python train.py --d_model=192 --n_head=6 --activation="swiglu" --norm="rmsnorm" --rope_fraction=1.0 --parallel_block=false --init="orth" --init_std_down=0.00543 --lr=0.0115 --train_tokens=129100000 --steps=3940 --dataset="wikipedia_en"
Each number is 200 + 30 x the weight over its row's rms, rounded and kept within 0 to 999. Layers, rows and columns count from 0. The size before them is the row's rms in percent of the matrix's.

# gate: layer 7 MLP gate, 512x192, rms 0.0846, rows 183-228, columns 0-47
# up: layer 7 MLP up, 512x192, rms 0.0849, rows 183-228, columns 0-47
# down: layer 7 MLP down (transposed), 512x192, rms 0.0288, rows 183-228, columns 0-47
gate183,094,207,207,222,221,188,152,221,185,236,183,158,163,197,218,212,214,220,173,227,198,199,235,194,242,143,145,183,239,221,198,263,229,160,214,189,186,242,241,191,268,250,240,160,215,151,197,220,237
up183,098,219,195,211,233,170,251,223,164,214,191,245,204,221,203,208,195,150,212,226,166,230,246,193,179,153,165,213,199,153,175,170,210,231,215,153,186,205,255,156,200,180,212,213,167,213,202,200,278
down183,100,203,177,235,227,182,232,238,196,188,185,210,283,161,222,232,200,150,181,137,194,223,210,192,212,194,239,162,235,164,199,207,202,197,208,192,140,215,215,262,186,172,221,181,179,235,197,213,191
gate184,094,178,253,214,103,160,176,201,170,156,213,160,182,229,175,206,247,229,259,200,235,189,190,159,230,220,146,244,185,206,228,181,220,201,222,135,139,175,220,195,142,166,204,210,191,178,219,186,169
up184,094,165,207,205,139,177,226,128,211,165,156,219,186,218,222,219,233,194,203,179,219,204,188,217,203,192,190,153,232,228,202,163,228,214,261,170,166,192,157,183,166,190,164,198,164,242,222,201,162
down184,097,191,188,209,208,146,198,183,200,178,186,164,253,218,210,208,182,218,209,200,155,179,226,186,248,202,210,236,229,212,219,167,150,160,161,165,254,161,137,172,184,185,219,214,244,249,216,245,192
gate185,101,183,180,206,182,206,219,157,185,211,158,177,192,186,191,177,234,182,201,224,206,234,202,173,181,237,251,163,161,206,185,247,167,233,215,204,216,198,152,151,219,183,204,186,150,208,187,168,251
up185,104,241,199,200,225,217,192,247,210,189,231,196,188,189,184,195,194,199,207,158,234,245,250,228,163,199,187,144,220,213,253,253,178,155,167,207,213,182,208,242,252,187,188,221,221,211,189,222,169
down185,105,211,177,220,151,193,235,224,201,247,244,170,238,189,246,196,206,190,212,216,187,306,203,201,204,193,200,183,215,214,246,179,222,225,137,224,207,210,206,209,237,191,168,199,224,249,177,207,207
gate186,099,180,211,183,183,231,213,171,193,190,172,213,133,194,186,222,222,299,183,196,201,283,181,260,217,232,185,193,248,205,207,244,224,194,145,178,162,182,161,201,202,230,223,221,193,196,250,224,225
up186,102,209,228,208,234,210,172,177,210,223,129,175,195,230,190,230,242,214,217,199,211,198,215,176,202,226,160,167,185,209,211,174,237,206,184,140,205,178,178,254,216,203,168,180,202,151,172,195,225
down186,099,129,183,120,167,199,213,234,202,202,207,204,184,207,199,193,212,157,179,163,184,195,142,237,182,238,199,197,199,177,229,218,161,166,186,172,174,242,185,202,242,186,204,248,196,229,182,201,178
gate187,103,211,200,224,172,234,180,202,200,179,206,227,234,215,177,270,242,235,225,196,180,134,204,154,185,181,145,209,227,178,203,192,211,172,227,218,178,169,222,201,231,248,156,186,107,148,204,201,213
up187,102,179,149,187,206,153,216,178,188,155,206,196,168,224,204,201,153,196,187,274,156,164,264,215,207,203,248,211,220,192,226,228,174,191,186,194,189,212,196,231,152,178,191,225,221,153,177,184,204
down187,103,185,202,141,230,206,207,225,231,215,186,163,225,215,184,259,216,216,222,173,212,168,217,172,189,247,196,192,216,193,270,203,169,180,254,241,120,231,225,180,201,209,185,191,146,240,211,200,215
gate188,092,200,196,206,208,244,237,212,160,220,228,233,146,148,194,198,210,180,175,213,221,189,183,234,197,182,239,192,153,187,159,260,220,241,221,234,155,204,246,188,182,234,208,179,188,209,195,192,237
up188,097,207,201,239,193,171,220,190,176,199,208,235,179,208,182,224,184,190,207,133,238,240,185,203,182,151,186,262,227,157,210,217,206,225,165,147,235,178,196,210,225,168,182,240,243,274,156,175,253
down188,097,185,223,213,180,217,194,143,200,200,198,209,194,185,223,167,262,199,181,179,174,196,243,205,258,208,164,179,157,176,153,177,197,152,206,206,202,178,230,209,130,235,153,183,234,155,201,183,186
gate189,100,134,247,210,127,182,208,174,170,217,144,221,174,220,249,204,252,181,166,192,220,251,240,222,250,176,184,185,258,219,189,280,168,187,217,220,217,207,206,199,191,171,170,145,185,211,170,136,204
up189,102,220,205,199,170,228,187,225,185,171,139,138,239,226,148,216,188,184,212,233,212,191,169,144,239,158,196,190,202,238,254,204,120,208,246,198,230,201,145,251,190,249,218,183,231,213,218,242,143
down189,104,186,166,181,205,204,201,190,203,163,179,183,254,215,222,214,188,182,180,242,276,192,183,214,215,193,177,203,222,217,294,207,172,187,226,208,160,168,214,210,162,174,194,139,159,212,194,223,241
gate190,095,219,217,183,153,183,217,220,252,206,202,190,255,197,182,138,216,237,219,225,240,202,196,226,199,258,133,185,190,164,201,178,213,233,222,223,174,161,231,165,195,291,180,225,189,184,218,169,170
up190,094,175,191,216,189,212,204,175,260,194,205,201,167,205,205,215,180,151,182,176,228,158,218,179,203,203,259,182,200,197,191,186,147,171,166,200,184,218,184,238,195,151,206,128,207,207,152,224,189
down190,097,205,211,214,165,166,176,198,169,217,194,234,233,241,204,177,222,158,230,224,193,182,239,169,201,260,148,181,191,179,214,178,222,211,221,182,203,157,161,195,213,203,239,135,193,149,209,162,192
gate191,105,263,176,179,217,210,197,235,226,205,232,254,174,145,227,174,204,230,226,187,153,227,193,228,254,255,208,232,234,232,155,215,174,179,191,166,232,144,231,181,240,156,204,182,237,194,200,214,163
up191,101,207,165,186,228,218,172,214,195,216,208,222,215,196,181,196,184,275,230,184,165,221,210,196,194,233,187,277,195,212,147,202,177,189,234,141,232,151,223,138,194,193,167,207,219,185,219,191,175
down191,100,171,147,168,224,209,166,194,178,220,179,152,201,271,219,186,184,176,234,208,220,198,213,209,223,174,233,165,197,159,251,175,178,200,208,223,212,199,201,201,241,148,232,196,209,142,198,161,190
gate192,100,214,246,204,239,214,179,214,227,181,175,244,156,230,176,231,158,198,247,212,203,127,237,207,226,224,216,208,156,185,183,230,216,223,154,167,201,226,172,176,240,224,183,220,181,186,206,214,193
up192,097,226,198,188,185,168,198,201,168,202,236,207,214,100,191,163,221,233,185,212,187,232,211,183,182,171,196,234,216,213,180,153,243,189,189,235,201,232,225,242,225,223,225,129,216,264,169,193,215
down192,097,207,201,229,167,205,166,236,167,196,222,228,203,238,238,210,186,180,206,245,207,202,251,234,204,193,201,212,226,249,148,142,199,196,194,208,160,253,193,235,217,200,183,225,235,183,175,203,199
gate193,107,177,183,146,246,183,178,187,181,192,167,231,193,182,200,185,219,234,197,201,211,197,191,175,189,225,179,197,215,252,204,178,188,284,255,190,186,213,253,156,152,199,224,197,143,214,193,154,209
up193,098,213,223,174,186,196,205,194,182,186,170,235,228,207,252,202,228,225,203,201,177,223,208,198,148,211,181,205,145,233,167,225,204,272,189,208,188,231,167,145,211,190,180,155,200,272,212,194,166
down193,099,198,155,217,193,190,205,175,243,185,184,157,216,219,140,238,187,231,247,203,216,223,238,183,163,191,128,195,214,223,211,230,214,224,155,215,233,217,175,192,229,210,200,155,212,187,171,202,205
gate194,100,221,161,195,168,200,175,181,188,196,178,185,198,205,264,181,228,200,183,225,203,174,221,244,191,203,178,186,247,246,194,201,185,196,255,183,158,199,213,253,224,171,161,220,159,185,231,171,201
up194,097,256,194,143,221,209,250,203,168,203,152,279,188,156,228,166,182,215,147,174,181,189,172,192,216,182,173,179,215,203,241,202,205,144,169,253,268,236,237,205,184,142,219,256,214,213,263,152,193
down194,097,195,229,216,165,259,185,174,271,264,217,154,204,243,166,217,191,224,197,270,235,226,221,156,155,225,223,236,228,182,155,224,180,234,208,143,167,188,202,165,227,245,161,201,234,180,169,175,191
gate195,104,149,150,170,230,260,163,136,197,173,225,184,186,207,224,237,250,219,199,287,194,203,236,243,265,178,197,225,216,200,205,178,222,196,218,212,215,256,186,136,217,159,207,169,193,225,262,205,221
up195,099,132,243,141,188,193,221,141,192,223,201,175,168,176,226,179,228,195,213,274,205,234,209,228,205,173,225,205,164,212,199,177,236,152,240,182,157,206,187,193,204,205,186,165,179,236,262,220,179
down195,100,216,151,176,178,144,235,255,234,202,189,166,250,191,146,233,159,250,176,193,220,177,165,206,169,177,161,208,201,174,155,295,205,182,183,168,212,143,199,214,192,178,216,216,185,181,146,177,191
gate196,099,263,231,205,236,239,181,218,188,222,190,156,222,224,216,231,146,171,191,258,199,206,202,214,175,153,244,175,212,194,248,178,213,244,198,163,155,241,191,219,192,189,176,227,156,238,197,204,240
up196,103,205,188,219,179,201,216,206,154,182,185,225,174,189,196,149,198,217,206,157,210,200,207,160,167,218,175,250,200,263,212,179,161,185,243,222,172,170,148,229,250,208,182,206,179,164,176,142,204
down196,102,244,176,224,205,191,201,203,199,188,230,204,240,157,164,261,183,227,265,208,195,187,229,201,219,177,186,223,185,239,254,217,253,284,198,215,226,198,216,197,201,181,208,192,200,211,235,194,253
gate197,092,158,175,204,219,197,242,187,226,231,224,216,220,206,194,202,225,213,204,216,188,179,123,220,279,235,200,247,203,235,165,169,174,205,150,189,209,166,237,196,225,197,180,176,172,231,207,214,166
up197,087,234,239,196,150,178,166,190,189,184,195,206,193,160,218,205,180,213,214,220,189,187,218,174,201,182,190,151,218,209,177,208,213,196,254,166,214,239,173,182,216,217,191,225,178,169,245,202,234
down197,093,157,184,226,210,185,243,136,207,201,280,228,208,258,235,247,158,194,287,159,202,188,200,194,130,216,196,228,210,222,216,102,193,153,206,268,162,208,255,133,174,221,145,190,187,224,179,201,249
gate198,105,222,228,212,201,177,223,169,212,239,172,248,195,189,289,178,243,200,183,243,176,197,263,184,172,221,226,187,158,221,174,182,158,207,185,170,233,209,173,212,176,149,209,199,146,221,176,185,222
up198,102,205,202,187,150,145,223,188,207,188,218,143,207,144,191,200,196,229,186,228,178,195,188,185,200,210,234,234,211,181,204,206,175,199,161,229,163,204,168,212,220,236,221,183,173,169,234,153,233
down198,100,208,232,200,207,170,191,190,248,224,187,202,221,201,151,194,242,155,193,238,236,211,161,185,168,196,194,136,186,161,185,214,205,223,214,147,166,170,262,187,207,199,208,239,240,204,186,176,172
gate199,098,140,186,244,256,207,267,231,220,176,224,238,215,223,213,170,176,239,164,226,224,221,179,208,205,235,199,178,217,135,240,278,196,164,190,202,201,197,208,193,182,211,263,244,142,220,174,211,208
up199,106,195,185,243,205,197,221,209,220,232,223,191,274,261,177,173,144,212,234,175,192,180,183,205,218,195,204,198,225,226,175,221,180,222,197,200,156,161,182,213,203,176,165,213,155,237,147,191,217
down199,104,191,232,218,216,208,163,192,223,184,225,254,165,150,197,171,150,206,185,167,192,201,237,225,194,151,228,217,202,252,133,193,259,232,215,243,168,231,188,220,229,136,234,237,218,218,230,176,217
gate200,102,146,274,175,209,244,245,135,153,203,189,219,217,195,168,191,208,194,170,193,231,214,174,239,217,211,187,151,216,171,159,146,191,198,192,241,231,189,242,208,214,188,269,150,216,168,202,207,180
up200,102,195,252,210,201,243,220,178,229,202,198,235,209,169,231,189,194,173,157,207,271,239,234,181,218,246,244,177,256,176,205,222,257,214,214,193,211,220,212,170,206,194,268,200,222,214,226,179,158
down200,101,221,165,187,191,248,162,279,134,141,117,202,238,189,227,216,217,260,215,240,177,201,207,183,196,218,189,229,192,223,235,177,187,200,180,269,206,209,186,219,151,222,179,191,194,179,159,189,149
gate201,098,156,207,179,192,255,190,169,191,181,265,220,258,208,192,230,207,181,207,165,205,248,184,198,224,183,186,230,194,260,186,221,190,199,232,183,250,177,246,189,197,168,170,241,200,214,183,148,140
up201,100,149,194,172,226,190,225,193,171,189,165,173,230,182,229,140,212,257,197,255,247,153,214,167,242,218,212,228,253,199,231,159,151,193,219,160,193,208,208,221,196,216,172,224,161,200,168,232,219
down201,102,233,190,187,240,197,229,213,186,235,212,233,172,189,189,201,219,155,198,157,180,276,194,198,158,211,239,170,222,195,180,188,204,207,197,234,174,179,164,203,260,207,189,170,211,271,192,244,249
gate202,097,195,310,180,203,192,219,152,200,280,202,214,238,172,208,181,277,244,268,246,158,166,177,267,189,246,185,219,239,167,217,211,187,203,215,176,163,211,185,210,213,155,205,201,236,234,235,152,201
up202,097,228,204,219,210,212,204,168,190,196,207,203,229,167,207,212,185,204,248,236,204,168,218,213,239,211,178,235,239,224,120,187,177,174,169,209,237,218,192,201,205,204,188,189,167,282,255,201,173
down202,100,202,234,170,191,239,230,147,183,218,214,167,195,211,220,207,166,166,199,199,228,249,247,201,158,140,232,190,232,164,255,163,210,214,228,208,227,166,139,188,193,220,205,237,224,128,228,249,194
gate203,105,207,213,160,215,225,170,203,130,201,252,198,185,214,194,190,210,277,214,196,216,211,203,217,223,142,227,232,156,175,201,155,176,155,219,202,174,197,209,186,215,193,255,178,140,160,177,203,202
up203,100,166,213,224,268,218,258,207,173,192,205,172,201,144,236,176,235,181,281,170,240,180,171,205,196,224,192,138,273,193,190,204,211,177,224,193,181,196,166,250,180,196,199,204,177,288,199,165,220
down203,101,147,168,170,188,187,202,165,237,144,220,233,237,216,215,268,195,219,186,175,155,192,202,196,254,147,195,214,152,244,222,196,229,225,200,199,190,191,211,218,187,175,206,149,174,164,185,245,207
gate204,101,156,255,240,246,230,196,161,164,254,134,172,231,186,264,223,152,212,208,217,209,236,156,230,166,185,202,197,183,146,209,191,237,224,190,176,213,255,186,159,167,205,181,204,208,188,262,131,204
up204,098,153,234,207,127,214,162,168,184,253,221,188,228,168,163,218,213,218,182,177,212,232,227,240,190,238,201,176,198,162,228,201,175,222,252,243,171,202,171,172,211,249,181,214,243,204,203,166,192
down204,101,189,160,218,221,212,224,181,190,230,123,183,221,208,238,192,157,186,188,200,144,180,134,154,238,165,266,205,172,187,186,220,189,175,137,145,210,139,225,220,192,166,224,199,227,198,204,198,219
gate205,098,186,156,248,195,183,200,152,170,193,178,238,229,203,243,178,174,156,222,221,172,209,243,254,224,213,204,194,144,267,218,161,195,261,189,157,176,196,243,218,233,224,173,220,254,237,201,214,211
up205,096,171,169,195,177,184,216,214,296,224,141,166,176,188,270,143,213,153,196,192,174,223,275,178,150,217,217,276,195,218,180,203,167,209,247,241,187,214,209,236,191,203,193,208,141,227,237,166,177
down205,092,244,210,237,236,233,134,135,145,142,220,193,247,194,147,224,202,237,209,213,237,213,188,227,243,175,179,153,157,188,204,214,205,200,177,202,214,216,176,186,200,216,218,189,216,167,209,207,213
gate206,093,162,172,238,226,257,253,185,195,156,199,212,171,204,182,263,213,220,223,216,223,194,232,207,169,189,225,222,204,194,162,207,202,203,134,181,214,171,187,248,234,206,236,194,280,190,240,230,227
up206,100,181,187,189,183,257,240,232,186,213,230,225,183,231,166,211,209,171,204,203,207,144,200,204,184,191,245,179,165,168,203,185,176,217,196,234,208,230,209,233,209,179,187,203,195,228,203,235,158
down206,100,208,209,155,207,145,185,203,206,236,154,203,214,195,265,167,182,185,204,208,169,157,186,177,230,218,233,219,201,225,247,189,210,227,212,174,170,213,204,213,237,172,226,242,206,138,175,230,200
gate207,098,168,261,181,194,254,213,164,217,198,191,175,182,196,212,179,201,214,150,196,204,186,166,162,242,143,217,222,237,178,188,187,241,212,246,193,219,263,182,201,203,204,178,246,205,168,194,156,217
up207,097,179,235,201,200,255,221,201,160,180,209,125,84,171,279,172,152,162,192,239,214,217,226,212,208,177,218,219,183,228,172,211,201,189,226,157,167,253,217,235,144,255,235,193,226,206,235,175,208
down207,096,222,129,193,161,214,234,211,196,218,183,274,211,197,141,154,206,198,197,198,208,154,195,212,206,246,214,134,234,234,250,209,223,232,190,189,215,182,203,208,271,190,210,244,189,202,188,253,201
gate208,103,180,221,171,188,191,194,202,149,214,216,261,185,182,204,134,222,216,190,239,190,196,167,176,194,249,205,171,185,259,170,178,214,261,215,196,202,228,198,223,196,148,184,162,203,193,191,186,209
up208,112,234,195,170,209,192,174,203,140,186,193,214,185,153,185,220,188,187,181,264,178,201,212,225,211,128,179,216,193,126,208,193,146,192,193,170,177,203,226,216,242,211,243,240,167,206,215,181,148
down208,106,248,138,206,154,194,231,212,191,242,231,211,221,158,209,206,199,193,199,256,178,188,215,198,211,221,225,208,241,180,230,249,209,225,185,194,199,172,221,173,208,201,230,168,244,243,202,181,259
gate209,103,160,201,240,176,255,190,217,177,173,198,120,193,234,181,198,167,171,185,244,209,252,169,213,283,192,211,199,170,186,244,202,199,165,193,212,172,239,225,237,188,182,176,176,142,137,203,176,194
up209,104,155,134,232,225,148,208,193,202,237,198,161,195,252,202,239,217,229,241,185,187,143,176,236,206,224,164,230,205,206,245,201,190,180,174,214,221,189,161,177,199,179,213,205,149,200,201,213,196
down209,106,243,212,243,167,204,226,250,163,140,198,154,210,176,198,225,212,176,192,226,215,249,184,239,236,210,224,185,196,188,217,221,202,155,218,222,202,253,208,229,179,210,217,168,185,166,222,162,225
gate210,112,234,163,203,214,195,205,180,238,186,197,276,175,197,244,237,179,184,216,182,250,134,221,222,235,152,198,202,134,195,167,213,184,205,197,177,191,184,226,217,168,200,188,237,200,199,171,227,225
up210,113,199,225,210,205,206,198,197,145,175,139,169,171,164,208,193,209,217,217,178,190,226,206,187,189,179,203,181,228,185,178,202,194,190,209,211,186,149,217,197,157,209,207,183,204,218,217,197,192
down210,103,157,249,194,263,216,171,215,195,196,184,186,246,180,248,161,215,221,219,177,122,246,215,286,238,231,188,228,245,215,186,199,230,227,237,228,177,228,235,223,221,212,226,192,171,155,182,216,190
gate211,104,214,217,217,196,187,172,183,210,192,169,231,230,234,178,194,216,160,177,205,192,178,224,197,214,203,129,218,191,242,195,221,164,199,194,216,184,200,261,180,235,228,218,222,244,217,278,207,226
up211,101,182,180,256,196,187,204,209,220,223,240,225,187,185,127,245,228,228,172,189,201,169,157,149,172,198,203,186,173,191,168,237,193,213,194,193,197,190,207,163,130,228,211,226,159,139,187,187,250
down211,098,189,199,224,181,217,230,225,162,226,158,245,235,215,230,210,188,238,227,193,200,171,261,230,176,230,204,211,204,185,197,147,218,207,170,191,181,208,167,291,237,180,181,195,223,221,210,187,174
gate212,102,165,227,197,220,230,228,229,154,187,181,209,184,185,167,188,174,189,221,209,237,241,182,176,199,173,197,185,215,224,172,204,229,139,226,159,185,226,210,147,132,140,224,208,234,177,162,217,193
up212,101,179,195,181,192,174,175,180,225,238,217,177,230,149,226,209,186,202,187,242,215,215,208,166,189,172,269,174,186,169,209,205,235,223,143,254,161,166,235,226,222,242,190,173,198,232,117,210,212
down212,099,181,217,192,195,244,196,250,185,160,205,181,205,230,208,198,205,243,186,173,188,237,201,183,178,137,159,201,238,201,150,266,215,168,259,219,204,165,282,219,189,172,169,192,217,182,215,220,194
gate213,105,202,166,162,227,212,215,265,198,197,161,191,176,207,162,170,170,224,213,210,238,246,197,232,211,177,168,151,208,240,208,201,225,220,214,202,206,226,215,183,180,223,197,213,185,207,184,240,198
up213,100,217,227,189,217,152,170,222,150,200,237,226,219,237,155,198,157,161,192,188,195,200,201,224,196,218,142,151,217,216,156,221,204,174,182,194,230,227,185,157,119,257,161,165,230,152,195,226,243
down213,100,260,147,150,230,204,261,200,220,228,221,198,200,188,175,195,201,231,160,204,249,149,201,205,171,177,246,214,165,177,187,193,197,203,231,156,158,166,205,194,214,191,195,198,245,210,229,223,193
gate214,091,207,198,181,143,227,182,207,162,218,202,139,208,206,172,232,216,176,222,242,200,205,217,205,160,169,189,201,137,241,215,191,185,186,238,218,231,177,189,203,184,228,223,193,150,188,199,172,174
up214,090,177,203,218,185,154,208,191,215,170,187,280,179,181,219,159,209,202,235,153,202,175,193,187,197,243,222,182,284,162,215,231,226,209,150,183,202,199,221,221,229,219,187,169,272,132,134,223,208
down214,096,181,151,192,154,168,211,218,208,232,198,183,190,196,172,216,188,191,226,222,167,211,239,159,178,169,186,183,151,226,168,157,183,255,272,178,242,177,233,211,188,249,196,190,202,227,200,168,194
gate215,105,153,243,160,187,210,125,146,225,205,200,206,162,139,185,195,151,256,233,152,198,214,139,186,202,206,215,224,207,275,176,211,194,231,225,195,173,217,203,181,174,233,143,171,246,187,144,148,194
up215,110,220,189,205,174,231,137,192,210,216,166,204,214,232,201,190,184,165,184,172,156,191,150,165,161,156,178,175,203,227,209,236,230,197,218,186,231,199,216,122,166,282,172,160,181,206,203,183,174
down215,106,192,218,218,225,244,216,201,160,169,243,180,133,239,238,182,211,164,211,201,177,165,211,186,176,140,143,228,196,190,221,230,283,142,227,207,200,223,149,193,198,191,191,169,175,205,138,234,224
gate216,101,192,265,217,223,226,209,217,211,233,175,202,215,220,206,189,182,224,214,251,231,155,223,201,221,220,210,231,246,161,171,202,189,173,155,160,193,163,187,160,185,223,176,175,166,244,262,190,178
up216,106,188,161,275,216,205,214,164,216,190,140,160,237,228,180,239,254,181,162,174,224,178,193,230,198,161,266,188,168,180,246,192,239,229,202,192,216,179,229,250,229,227,192,199,205,203,191,185,174
down216,103,206,206,212,261,188,235,192,195,220,154,211,191,178,194,204,237,225,232,172,146,199,235,192,205,166,202,216,191,242,210,188,241,215,218,147,229,253,192,192,209,211,174,177,183,185,229,213,204
gate217,100,167,195,224,139,244,210,207,218,285,166,206,175,131,197,178,221,183,206,169,211,160,230,202,206,235,236,177,206,241,189,149,153,189,182,187,191,202,238,224,214,202,214,187,164,150,233,202,204
up217,096,214,251,159,194,252,229,166,175,200,146,190,219,231,210,195,195,217,221,270,198,141,192,206,194,273,201,192,212,184,171,154,185,203,185,156,186,217,212,218,199,200,186,229,205,183,196,166,209
down217,099,183,191,191,205,178,196,199,183,210,199,184,195,209,180,248,214,249,167,178,209,227,205,164,152,212,184,228,278,227,166,160,248,205,177,172,211,232,114,152,152,209,216,214,204,212,197,219,230
gate218,093,196,224,244,190,200,208,236,114,201,212,253,256,256,187,270,179,174,224,189,215,184,180,167,190,158,215,240,168,161,207,199,168,173,155,169,214,199,216,246,189,214,187,252,160,226,245,207,199
up218,094,169,186,188,224,195,194,209,162,204,282,220,191,263,210,195,166,216,242,258,200,190,174,205,236,208,247,199,226,164,225,203,180,161,223,166,247,214,201,199,210,211,167,183,161,214,238,196,275
down218,090,237,209,188,187,183,241,150,217,192,198,157,191,168,232,212,269,189,208,224,201,211,215,240,201,216,195,159,231,193,136,221,232,218,193,213,172,195,145,198,177,191,252,196,219,178,213,214,186
gate219,097,176,186,178,177,138,171,206,199,203,216,214,241,168,173,168,166,262,225,239,216,203,199,235,204,208,234,203,224,181,171,232,226,238,145,209,232,180,192,210,177,201,165,222,207,200,199,169,148
up219,090,171,206,136,251,269,211,236,199,192,137,170,176,211,149,225,200,198,153,231,220,200,213,223,266,248,184,200,215,227,186,197,217,199,196,227,158,205,170,236,208,209,209,189,229,210,173,216,225
down219,103,200,142,207,190,196,225,226,167,193,215,144,227,164,231,171,180,197,161,217,215,223,178,182,227,230,225,208,232,228,188,240,234,210,178,169,194,191,181,188,197,182,242,201,206,177,172,183,181
gate220,095,198,206,213,161,166,198,169,239,175,233,160,185,176,207,221,223,219,240,159,221,176,160,199,200,148,215,211,167,200,151,187,183,235,171,218,142,204,192,243,244,234,214,215,200,230,206,159,174
up220,098,187,175,228,184,233,203,252,150,267,271,222,171,229,229,227,220,183,159,235,188,244,164,270,167,187,202,165,216,132,203,195,191,225,214,222,206,231,192,142,228,158,212,184,235,214,182,204,217
down220,095,186,212,200,218,200,221,166,263,213,211,176,156,168,173,210,166,213,225,196,205,187,164,161,203,199,212,269,143,211,178,181,184,221,261,169,240,204,198,183,236,196,200,255,214,148,181,216,189
gate221,098,225,139,181,272,256,242,202,247,249,243,204,199,199,178,157,243,141,212,174,208,170,224,183,161,149,142,239,220,200,176,234,193,202,194,262,211,151,201,198,213,202,232,148,175,192,205,159,195
up221,095,188,172,292,170,185,165,220,218,189,177,270,249,192,213,221,239,168,175,235,203,197,204,205,135,157,189,199,165,254,199,206,179,220,225,156,257,219,210,224,205,142,218,221,202,235,187,186,229
down221,096,239,245,120,200,228,211,162,179,174,190,165,262,181,162,196,157,205,181,242,203,199,203,170,193,239,198,223,167,190,214,173,203,192,224,196,202,251,199,209,239,190,214,159,261,256,225,205,184
gate222,098,183,156,172,245,249,165,228,167,251,185,214,181,177,223,190,219,240,215,161,199,196,209,225,240,197,159,178,123,187,202,210,184,195,204,275,199,141,255,221,226,158,183,202,171,216,242,229,207
up222,096,201,174,224,171,218,213,178,203,218,179,247,190,187,227,143,145,257,199,228,183,149,243,210,194,168,192,208,223,124,219,190,234,183,244,163,193,187,162,249,231,212,171,209,191,209,183,216,246
down222,101,191,218,197,202,220,237,220,189,247,187,203,193,180,159,141,253,208,192,197,212,225,190,249,212,167,196,197,211,243,195,198,239,191,161,224,199,221,199,204,166,173,223,161,264,263,213,208,218
gate223,102,223,180,198,169,196,240,243,159,212,219,211,167,214,155,222,193,230,221,248,193,156,183,229,226,213,189,190,187,204,235,202,144,162,168,197,188,161,178,225,208,248,183,180,236,240,202,199,169
up223,102,182,205,195,227,220,158,160,184,208,184,180,222,185,242,139,207,172,229,204,151,200,182,185,204,205,193,170,225,235,163,193,222,181,214,228,222,189,197,163,206,199,260,154,206,177,170,197,216
down223,103,204,162,213,190,254,221,171,170,235,235,234,181,184,185,184,241,207,168,193,192,225,216,251,164,190,200,138,224,273,214,153,201,210,216,185,200,211,146,161,237,247,222,223,213,202,195,151,201
gate224,101,224,214,212,204,248,160,201,228,222,155,202,224,194,240,170,176,222,234,203,241,234,231,227,165,200,225,215,234,223,209,254,144,169,241,218,241,258,246,196,186,165,198,274,195,208,185,125,274
up224,101,201,248,175,233,223,188,229,145,227,234,183,169,204,205,162,206,175,189,221,136,234,185,210,218,220,149,214,185,266,195,221,183,204,215,214,206,114,212,260,225,203,198,245,199,195,156,225,170
down224,096,194,193,173,156,185,209,229,155,189,151,221,175,169,218,200,220,169,219,181,185,192,195,144,179,218,210,219,205,189,237,156,169,216,150,199,168,205,183,196,177,189,141,159,201,235,212,186,203
gate225,098,202,187,196,221,246,229,203,154,151,284,214,181,247,240,239,199,182,163,211,217,214,206,201,192,211,240,221,176,210,200,183,212,247,194,226,192,253,214,223,189,261,199,240,210,182,186,221,243
up225,094,220,181,245,201,260,218,229,241,276,164,204,221,159,174,166,178,205,205,197,173,185,215,233,171,201,193,179,201,216,155,179,209,194,170,169,262,159,190,192,239,182,188,220,265,234,266,216,184
down225,096,191,110,193,175,270,203,269,197,162,207,259,195,204,181,221,194,203,221,183,287,190,200,179,190,229,177,174,159,177,269,195,164,172,199,248,189,188,216,192,193,197,172,175,230,176,236,224,177
gate226,095,211,146,222,267,203,227,183,193,228,191,241,215,206,233,178,202,127,219,204,170,250,225,246,210,215,166,213,162,210,146,177,141,244,210,181,171,241,168,146,201,205,146,208,192,210,210,163,196
up226,099,209,202,216,151,203,195,213,137,201,214,215,206,236,154,207,158,228,215,190,227,140,167,170,197,228,170,235,220,219,177,243,196,184,162,254,227,195,158,222,218,220,208,142,184,218,162,273,187
down226,098,209,170,196,242,206,206,246,271,235,161,219,246,212,236,231,188,167,201,186,192,311,197,212,210,170,207,207,175,187,201,195,203,205,230,197,143,167,211,242,190,177,189,219,170,170,152,198,230
gate227,106,218,129,232,219,229,185,216,211,197,208,172,198,165,157,245,147,213,251,233,188,233,211,145,168,129,191,204,170,250,168,145,176,200,197,197,228,145,187,227,206,206,187,225,193,176,165,230,202
up227,109,208,217,176,191,179,195,238,197,221,227,218,203,195,216,181,175,158,208,227,224,251,189,216,198,208,173,164,174,212,271,177,250,239,210,166,199,201,246,210,194,237,213,207,209,238,210,208,189
down227,106,208,166,165,258,275,202,215,262,226,224,170,187,216,179,266,162,207,185,211,203,158,188,144,213,120,218,177,223,278,188,204,191,200,185,176,217,207,167,215,208,266,165,178,194,138,205,156,225
gate228,103,227,231,223,208,213,180,100,154,209,163,204,223,222,206,184,252,188,150,254,241,180,213,194,235,215,164,253,185,170,174,211,158,214,215,159,213,171,197,170,197,229,229,176,195,132,167,243,179
up228,096,189,200,210,230,201,225,227,180,224,193,229,207,188,172,208,182,169,212,244,207,212,121,176,169,233,223,174,187,242,181,228,224,146,198,243,194,195,179,202,195,208,203,237,203,268,171,144,171
down228,099,187,161,237,161,194,194,244,193,197,183,142,211,181,236,213,226,209,211,214,179,196,227,181,192,169,187,210,169,201,200,168,155,197,208,219,169,117,179,182,147,193,180,185,195,151,162,187,177